config.toml
n_layer = 10
d_model = 128
n_head = 6
n_kv_head = 3
head_dim = 32
d_mlp = 320
vocab_size = 1088
activation = "swiglu"
norm = "rmsnorm"
norm_place = "pre"
norm_eps = 1e-05
positions = "rope"
rope_base = 10000.0
rope_fraction = 1.0
qk_norm = true
attn_scale = 0.177
bias = "none"
tie_embeddings = true
parallel_block = false
init = "uniform"
init_std_qkv = 0.047
init_std_o = 0.0
init_std_up = 0.047
init_std_down = 0.0
optimizer = "ademamix"
lr = 0.00133
beta1 = 0.9
weight_decay = 0.16
lr_head = 0.00551
warmup_steps = 207
schedule = "wsd"
decay_fraction = 0.693
decay_shape = "linear"
final_lr_fraction = 0.05
batch_tokens = 32768
seq_len = 512
doc_mask = true
train_tokens = 131800000
steps = 4023
dataset = "wikipedia_en"
Each number is 128 + 32 x the weight over its row's rms, rounded and kept within 0 to 255. Layers, rows and columns count from 0. The size above them is the row's rms in percent of the matrix's.

# layer 6 MLP down, 128x320, rms 0.11, rows 81-127, columns 80-159
size [ 94  99 105 117 101  90 100  93 104 105  92 109  96  98 110 120 108  99 218 101 116  96  98  99 109 103  94 101  88  94 103  85  87 100 109 110  98  92  92  95  81  93  89  90  94 130  81]
[[129 150 126 106 175 120 148 190 120 128 202 106 134 106 148 139 164 103 187 170 125 103 136 114 158 100  62  76  98 134 122  86 154 111 131 100 135 150 124 110 109 113 111 145 129 123  95  96 134 142 159 146 131 130  85 120  99  97  89  71 147 122 155 110 118  98 244 141  89 142 140 164 146  80 108 147  87 117 171  92]
 [144 139 107  87  79  52  95 144 147 108 127  58  78 167 131 176 116 133 148  88 134 141  94 212 148 186  93 159 161 108 128 122 162 146  98  97 106 143 134 127 146 151 134 143 148 111 163 127  94 101 136 134  74 106 192 133  96 150 141 154 114 177 172 135  95 144 141 120 163 128 144 109 133 169 143 137 146 114 137 155]
 [176  87 103 156  92 139  41 113 129 101 133 107 167 104 126 110 168 103 118  89 173 119 139 122 119 113  95 151 173 133 103 104 114 107 111  81 105 161 101 121 128 122  99 195 104 118 146 101 115 107 113 102 143  82 140 119 137  76  87 145 196 161 165 142 114 136  54 187 142 121 115  93 113 136 152 122 101  83  98 101]
 [144  77  81 129 145  48 153 136 119  95  73 164 134 117 157  77  62 155 161 183 150 139 126 113  74 107 112 141 113 173 153 123  88  85 139  99  66  87 142 133 110 151 147 171 129  96 110 159 133 116  39  54 130 176  98 170 137 133 151 144 143 161 125 149  86 108 102 111 157  73 112 135 127 113 142  58 149 199  97 141]
 [155 112 150 140 172 107 117 174 116  82  85 180 170 135 180  48 138  94 127 117 148 144  90 126 154 109 113 154  97  51 134 137  45 143 133 109 152  65 126  79 136 105 111 123  90 147 104 111 137 122 128 167 120 217 171 140 130 147 103 133  83 108 100 129 173 139 204  87 161 147 176 108 125 188 146 130 119 139 143 143]
 [152 141  63 114 111  91 141 118 164 116 109 165 110  74 119  94 131 130 171 122  81 104 145 154 129 120 139 104  86 173 168 130 101 115 157 112  60  73 131 122 155 137 143 191 138 147 148 127 155  84 120  93 177 134 120 147 150 177 110 145 126 216 110  87  92 143 123 149 106 147 105  93 112  84 156 187 216 126  99 187]
 [140 165 131 170 156 102 102 143 129  98 147 122 109 108 127 143  73 100 188 100  85 120 141  86  96  82 104 139 126 142  95 161 109  99 171 151  91 105 159 163 177 141 153 139 130 142 172 205  95  88 183 129 138  66 179 159  82 131  94 116 176 122 151  92 123 134 142 162 100 141  56 123  74 132 128 154 111 167 130 122]
 [ 74  93 129 156 159  67  75  81 101 134 141  91 106  74  99 121  93  92 133 146  93 158 118  81 169 138 120  93 124 134 173  62  87  95 121 182 103 153  55 143 139 103 137 106 117 164 149 130  83 164 106 134 111 173 114 146 126 159  93 102 135 105  68 140 120 176  87 101 169 121 144 121 146  78 132 141  66 121 133 106]
 [104 158 120 108 101 156 102 124 117 161 123 111 160 137 132 189 174 176  78 130 130 155 138 152 134  98  72  75 114 139 126 126 142 123 117 148 164 111 146 105  64 109 115 183  70 132 103  85 121 160  98 109 148  75 173 122 124 107 128 131 201 135  97  88 114 117 119  93  95 149 152 208 151  87 145  78 147 102 130  87]
 [192 114 195 129 133 152 157 163 151 132  93  82 111  88 155  85 136 125 197 131 146 129 127 181 123 128 180 121 131  98 152 143  87 186  95  99 204 153  85 200 144 112 116 163  86  62 119 126 218 116 101 143 110 158 140 114 176 146 217 181 149  87 119 135 133 157 141 136 149 101 103  98 152 200 132 190 148 121 138 119]
 [172 144 166 128 131 118 142 108 167 113  85 118 138 128  96 135  90 163  69  79 157  75 150 155  78 133  71  75 172 145  95 112 180  98 136 152 114 139  88  89 168 120 102 114 176 165 152  92 129 173 123 114  39 161 144  68 110 126 145 134 188 112 137 136 111  98  46  97 149 112 156 173 106 154 155 113 128 122 139 148]
 [ 92 100 145 136  97 158 112  79  95 139 122  85 152 138 117  83 142 138  77 140  67 112 122 136 153  96  63 143  90  99 148 161 124 109 138 102 108  42 108 110 115  60  83 102 168 141 121 103 109 154 126  76 182 100 158 186 192 131 136 133 121 148 122 113  75 157 163 108 168 103 135  89 154 114 167 119  57 147  95 121]
 [ 93 114 149 134 109 122 110 173  82 119  91 160 135  85 123 143  79 166 190 117 137  96 111 162 104 116 165 132 198 134 144 132 142 126  66 176 108 143 105  97 110 163 133 104 168 171 122  92 141 153 156 126 111 147 159 175 119 117 138  84 115 176 101 102 144  93 108 149 116  57 118 156 104 182 129 116 127 176 138 140]
 [ 67 132 195 143 179 148 148 161 119 156  81 114 206 125 109  97  52 120 107 168 126 111 119 106 167 146  92 100 125 137 144 146 139  94 141 107 151 144 115 110 104 153 124 136 114 121 114  76  80 134 153 109  95 187 180 172  94 123 144 128 133 107  40 122 171  98  90 128 132  96 165 157 146 130 129  82 111  94 171 114]
 [172 208 101 159 147 119 100 128 163  62  43 149 103 119 145 147 112 126 108 144 149 108 138 141 121  89  88  90 142 168 137 109 126  96 118 138  81 113 102 109  87 176 174 102 129 102  77 130 147 106 107 119 134 100 150 142 129 116  97 133 114 178 138  88  90 117 140 176 152 174 127  96 160 131 130 103 178 100 144 143]
 [156 119 121 207 175 180 111  93  83 131 194 122 106 114 161 116 128 109 123  85 148 159  87 110 160 129  77 130 165 118 124  68 112 165 126 126 144 132 139 129 119  82 137  84 174 103 136 190 114 131 181 155 114 132 153 123 150  95  92 161 139 135 178 139 192 156 140 168  96  57 190  96 121 188  76 150 101 111 104 103]
 [110 148 121 148 132 131 127 162 140 141 167  66 166 181 114  72 121 133  69 180  91 144 105 100 162  32 130 134 180 108  92  92 124 157 146 120 104 119  98  92 141 125  55 109 127 133 150  90 114 117 118 111 143 107 160 121 173 101 186 144 103  72 133  89 143  68  72 195  85  97 141 157 155 115  81  72 100 110 121 171]
 [126 102  97 125 108 129 163 151  82 211  64 135 123 208 143 135 127 151 116  94 155 121 123 149 165 127 107 140 136 133 184  97 114  95 108 143 131 183 119  82 135 161 126 197 125 106 116 171 111 133 146  49 170 148 187 132 134 184 146  96  50 120 164 134 109 153  81 161 141 147 145 136 160  71 131  91 103 121 102 162]
 [128 142  74  65 136 147 128 146 147 170 122  94  83 143  90 166 139 185 112 132 146 141 117 139  79 163 104 126 136 114  61 131 122 138  59 161  91 121 116 201 147 153 172 130 126 147  60 131 135 225 131 155 131 113  86 165 145 164  96 139 129 149 163 110 100  86 157 108 128 110  78 161 101 118 109 122 183 119 154 146]
 [151 158 126 137 121 120  57 147 144 124 125  60  75  88 159 147 134  95 129 178 109 168 144 187 134 125 103 127 117  93 160  81 108 153 150 113 128 117 137 166 141 120 175 173 136 148 104 199 112 100  99 109 130 117 112 148  75  85  49 125 168 182  97 166  94 136 144 147 132 131 158 105 126 141 123 158 135 167 111 111]
 [109 116 165  82 101 173  83  62 189 146 141 121 160 154 116  97 162 160 157  93 121 132 140 121 134 109 140 194  84 113 176  79 137 179 122  67 146  88 125 121  72 131 129 107 111 130  96 162 223 141 109 154 147 110 101 166 127 146  97  65 169  49 136 128 144 116 100 112 101 130 111 116 149 157 128  92  93  68  80 134]
 [ 82 154 151 145 154 116 191 120 114 154 118 107 221  89 123 121  89 153 160 191 127 110 149  99 172 112 143 156 172 146 145 165  74  93 147 141 141  73  91  84 105 131 146 120 150 123 124 111 124 134  86  93 138  98 162 155 158 125 112 130 110 144 152 140 109 126 102 162 108  94 144 166  73 133 100 132 135 133  83 184]
 [150 181  96  80  82 109 170 141 109 148 144 188 106 190 102 159 139 132 140 149 161 158 170 149 124 157 185 134 138 167 147 225 120  91 112 112 116 129 116 142 129 158 159 129 149  80 132 159 125 114  98 105 124 149 160 156 173 170 139 158 141 106 143 137 100 151 165  90 234 160  97 122 167  98  65 149 156 141 167 161]
 [161 148 152 153 111 133 128 178 127  80  87 185 121 181 139 101 133 140  97 113 159 126 126 147 116 105 101 128 118 133 152 122 135 144 110 137 130 156 137 109  93 114 123 169 111  80 127 133 126 138 144 120 186 113 190 122 138 137 162 154  92  90 166 110 115 168 113 110 178 127 116 120 169 126 135 130 148 155 145 122]
 [140 149 161 197 173 196 119 150 147 155 143 110 159 119  83 125 105  71  89 119  90 111 118  77 208 156 150  91 120 141 151 194 118 119 134  96 135 132 114 113 139  87 125  96 143 158 148 161 146 125 170 126 115 120  87 117  84 128 162 104 123  68  99 171 198 133 124 132  82 124  98 132  87 171  95 134 102 126 131  68]
 [126  68 117 125 121 130 113 124 129 144  81  53 146 101 180 111 146 104 120 124  98 178 139 152 128  69  87 122 118 110  36 176 146 121 143 118 181 115 113 147 162 104 134 108 123 136 175 122 145 147 138 134 140 133 121 189 178 110 137 153 180 144 123 131  97 134 191 128 163 100 191 161 106 156  82 161 140 166 110 150]
 [ 97  82  51 161 128  86 150 145 107 138 142 140 137 149  95 126 177 133 202 173 137 131 116 167 160 116 109  86 142 147 146 155 141 115  81 114 142 141 134 100 115 195 127 160 121 143  90 170 119 158 138 148  74 118 163 135 137 135 168 112  90 136 117 111 163 192 146 159 124  69 143 165 106 139  91  62 126 164 185  96]
 [162 120 114 170 116 149 103 160 161 105 100 152  95 103 104  57 147 139 137 121 180 103 120 103 162 125 143 151 107 141 118 159 152 171 140 115 123 111  77 127 151  82  82 137 140 134 122 113 180 157  70 114 177 178 130 168 121 102 122 137 185 159  50 160 157 118  53 124 108 114  96  95  88 170 159 128  74 120 150 151]
 [140 161 109 129 167 128 129 137 155 134  87 135 141  68 159 106 187  89 108  98 144 144 122 101 110 168 129 161 149  87  93 153  85  56 193  99  60  78 130  87 135 153  85 137 185 121  75 126 131 124 122  69 175 119 168 141 139 135 107 139 143 138 127 138 134 128 117 121 144  87  66 144 109  80 110 114 170 130  61 174]
 [134 155 161 112 156 189 133 129  80 139  83  53 116 188 134 137 100  93 126 158 151 140 151 159  86 133 106  80  99 118 120 100 134  77  91 151 114 102 148 104  98 153 124  73 151 152 132 104 104 124  96 183  53 190  81  98 145 146 131 113 116 111 123 148  94 100 133 164 117  85 151 182  85 115 138  88 188 115  84 103]
 [100 130  61 159 126 156 149 176 151 169 124 162 175 159 103 140 147 138 110 143  80 122 149 187 143  93 112 125 148 137 140 149 123  94 124 116  97 123  43 150 139 136 190 125  67  69 109 151 164 111 133 120 194  91  88 178 120 160 159 148 139 130 146 186 118 136 127 140 133 102 144 150 127 176  86 182 176 135 158 124]
 [113 128 159 147 152 170 100 120  61 152 160 123 118  71 137 116 149 132 174 175  74 142 134 153 174  87 131 115 148 154 173 163 134  88 138 119 140 105 147 190  76 137 150 125 118 155 188 132  43 150 142 145 108  71 145 148  87 131 142 189 178  88 136 118 156 130 136 125 125 106 109  68 117 124 155 109  90 145 137 132]
 [136 117 156 105 107 116 166 102 137  95 129  62 242 119 102 133 174 136 191 134 136 131 101 108 107 113 141 160 235  95  98 191 137 110  86 115  63 153 118 191 131 139 108 141 103 164 146  84  90 181 132 175  70 106 126 152 120  96 164 139 155 134 115 162 107  95  90 107  85 144 150  81 123 116  91 134 140  80 148  79]
 [ 99  80 119 139 181 143  95 118 117  87 134 171 158 132 133 120  59 144 103 138 156 118 131 147 152  88 114 161  94  92 141 130 123 106 146 130 103 106 136 140 178 145 142 149 155  94 162 125 125 120  86 139 150 103 117 182 109 135 127 172 147 182  94 114 106 175 130 189 193  91 149 103 121 127 119 107 111  73 174 173]
 [ 50 100 165 124 139 171 141 165 129 121 178 140 138 150 123 174  80 141 166 168 106 128 114 122  96 148 184 151 162 114 107 173 121 148 151 160 132 165 198 159 110 129 143 126 141  90 154 147 124 124 149 120  97  74  96 172 111  56 177 140 108 170  65  91 118 155 171  81 148 167 139 117 134 119 137 172 137 151 161  92]
 [124 117 137 134 125 134 161 100 139 114  69  82 113 172 174 138 103  90 113 109 124 119 161  76 118 156  76  41 103 106 141 193 170 131 170 117 110 166 157  59 131  78 148 111 110 129 112 118 160  92 117 145  85 111 118 113 100 133 116 127  97  99 159 147 142 134 150 119 137 122 125 149 129 137 133  79 167 174 135 126]
 [134 124 130 100  93 124 174 180 153 158 105 164 131  93  55 163  75 125 113 152 120 174  63 134 158  93 132 120 160 155  87 153 182 147 111 124  83 101  89 164 108 171 126  91 149 102  90  90  96 193 181 165  96 155 103 204 112 125 116 169 102 156 124 140  98 123 111 114 104 147 180  88 131  95  44 118 176 153 175 102]
 [129 123 179 109  91 104 102  86 162 179 113 117 135 121  99 155 141 149 108 134  80 131 139  95 136 131 141  96 142  61 114 155  86 100 105 124 115 116  81 175 113 117  95  66 116 117 103 170 146 169 169 149 103 207  97  91 164 178 166 171 100 114 134 119 118 132 131 118  91 118 128 123 144 132 132 149 137 100 161 176]
 [165 115 165  66 134 159  76 162  58 146 110 162  92  63 164 168 115 108 143 168 124 161  81 120 122 131  71 116 103 158 141  93 131  84  89 109 146  86 187 134 111 142  64 129 100 154 155 144 141 124 174 175 120 130  98 197 120 125 139 121 134 155  72 130 127 119 157  99 178 127 107  86 129 156 176  78 105 120 116 141]
 [ 91 102 155 168 122 106 118 136 106  73 120  90 137  75 112  78 121 163 152 153  85 163 108 159 144 138 124 137 163 146 108  99 174 140 136 142 138 108 128 126 122 121 136 121 132 179 152 167 172 100 147 170 201 151 147 110 154 109 179 116 105 168 182 100 167 125 134 136 103  83 145  87 118 141 132 127  86 180 135 147]
 [141  88 112 140 117  99 116 127 191 103  96 144 168 126 136 124 146 175 116 165  87  89  77 111 160 113  95 130  91  59 117 157  70 111  86 156 119 115 115  81 126 146 105 113 120 172 110 159 161 118 141  89  65 124 123  99 136 120  92  64  37  90 129 159 158 120  69 145 141 152  85 173 146 136 143 138 162 164 160 119]
 [133 116 115 138 125 137 143 115 122  99 152 175 118 171  91 145 137 107  97 107 118 150 150 127 134 117 135 130 123  87 134  85 102 178 104 190 119 158 183 191 130 201 143 107 121 125  97 139 122 157 178  96 153 168 160  83 150 117 134 150 147 160  92 118 114 122 199 123 143 107  86 117 150 148 123 153 104  95 169 131]
 [114 134  98  50 111 111 171 117 123 173  88 167  81 179 159  70 137 178 130 108 138 138 139 187 127 157 102 151  73 170 127 119 143 129 120 101 143 131 156 100 152 126 122 166 158 140 147 133 100 131  72 115 153 192 121 120 127 146 115 169 164 167 116 166  94 117 127  95 133  74 130 154 123 142 215 121 126 153 112 125]
 [ 70 156 105 157 112 173  96  78  73  89 177 180 143 158  95 177 146 144 132 117 150 151 204 122 133 130 109 115 113 123 165 125 151 124  94 134 138 108 109 166 151 110 149 143 118 152 134 133 112 129 132  96 145  62 173 138  94 157 170 100  94 141 113 122 164 182 194 143 153 150  93 134 143 123 132 154  91 100 124 110]
 [ 75 162 145 176 205 119 149 125 154 163 144 118  83  63 160 162 135 134 109 127 150 108 135 130 112 160  75 150 118  82 124  86  92 184 108 136 149  64 160 134 105 137 179 119 111 172 129  91 107 105 184 163 143 109 127  89 200 151 160 113 187  72 142 144 154 133 170 148 138  71 137 159 174 142 141 131 138  81  86 104]
 [149 182 121 100 131 133 127 133 198 105  96  71 148 125  96 103 158 151 170 118 131 139 121 127 117 100 103  74 153 146 117 146 127 150 127 169  97 106 156  99  89 148 213 136 112 195 109 183 146 146 216 102 113 114 125  70 118 145 102 166 129 157 141 110 108  80 149 180 187 100 189 115 103 125 170 120 136 133 135  85]
 [181 153 146 171 106 157 146 127 122 119 151 189 123 186 133  90 118 193 117 129 160 151 128 144 103  91 136 155 180  82 189 178 138 134 111 113 143 146 164 134 134 135 181 179  85 132 131 170 161 105 141 175 176 127 157 135 130  49 103  92  52 135 165  89 103 151  39  94 144 131 111  86 100  97  95 131 115 106 174  89]]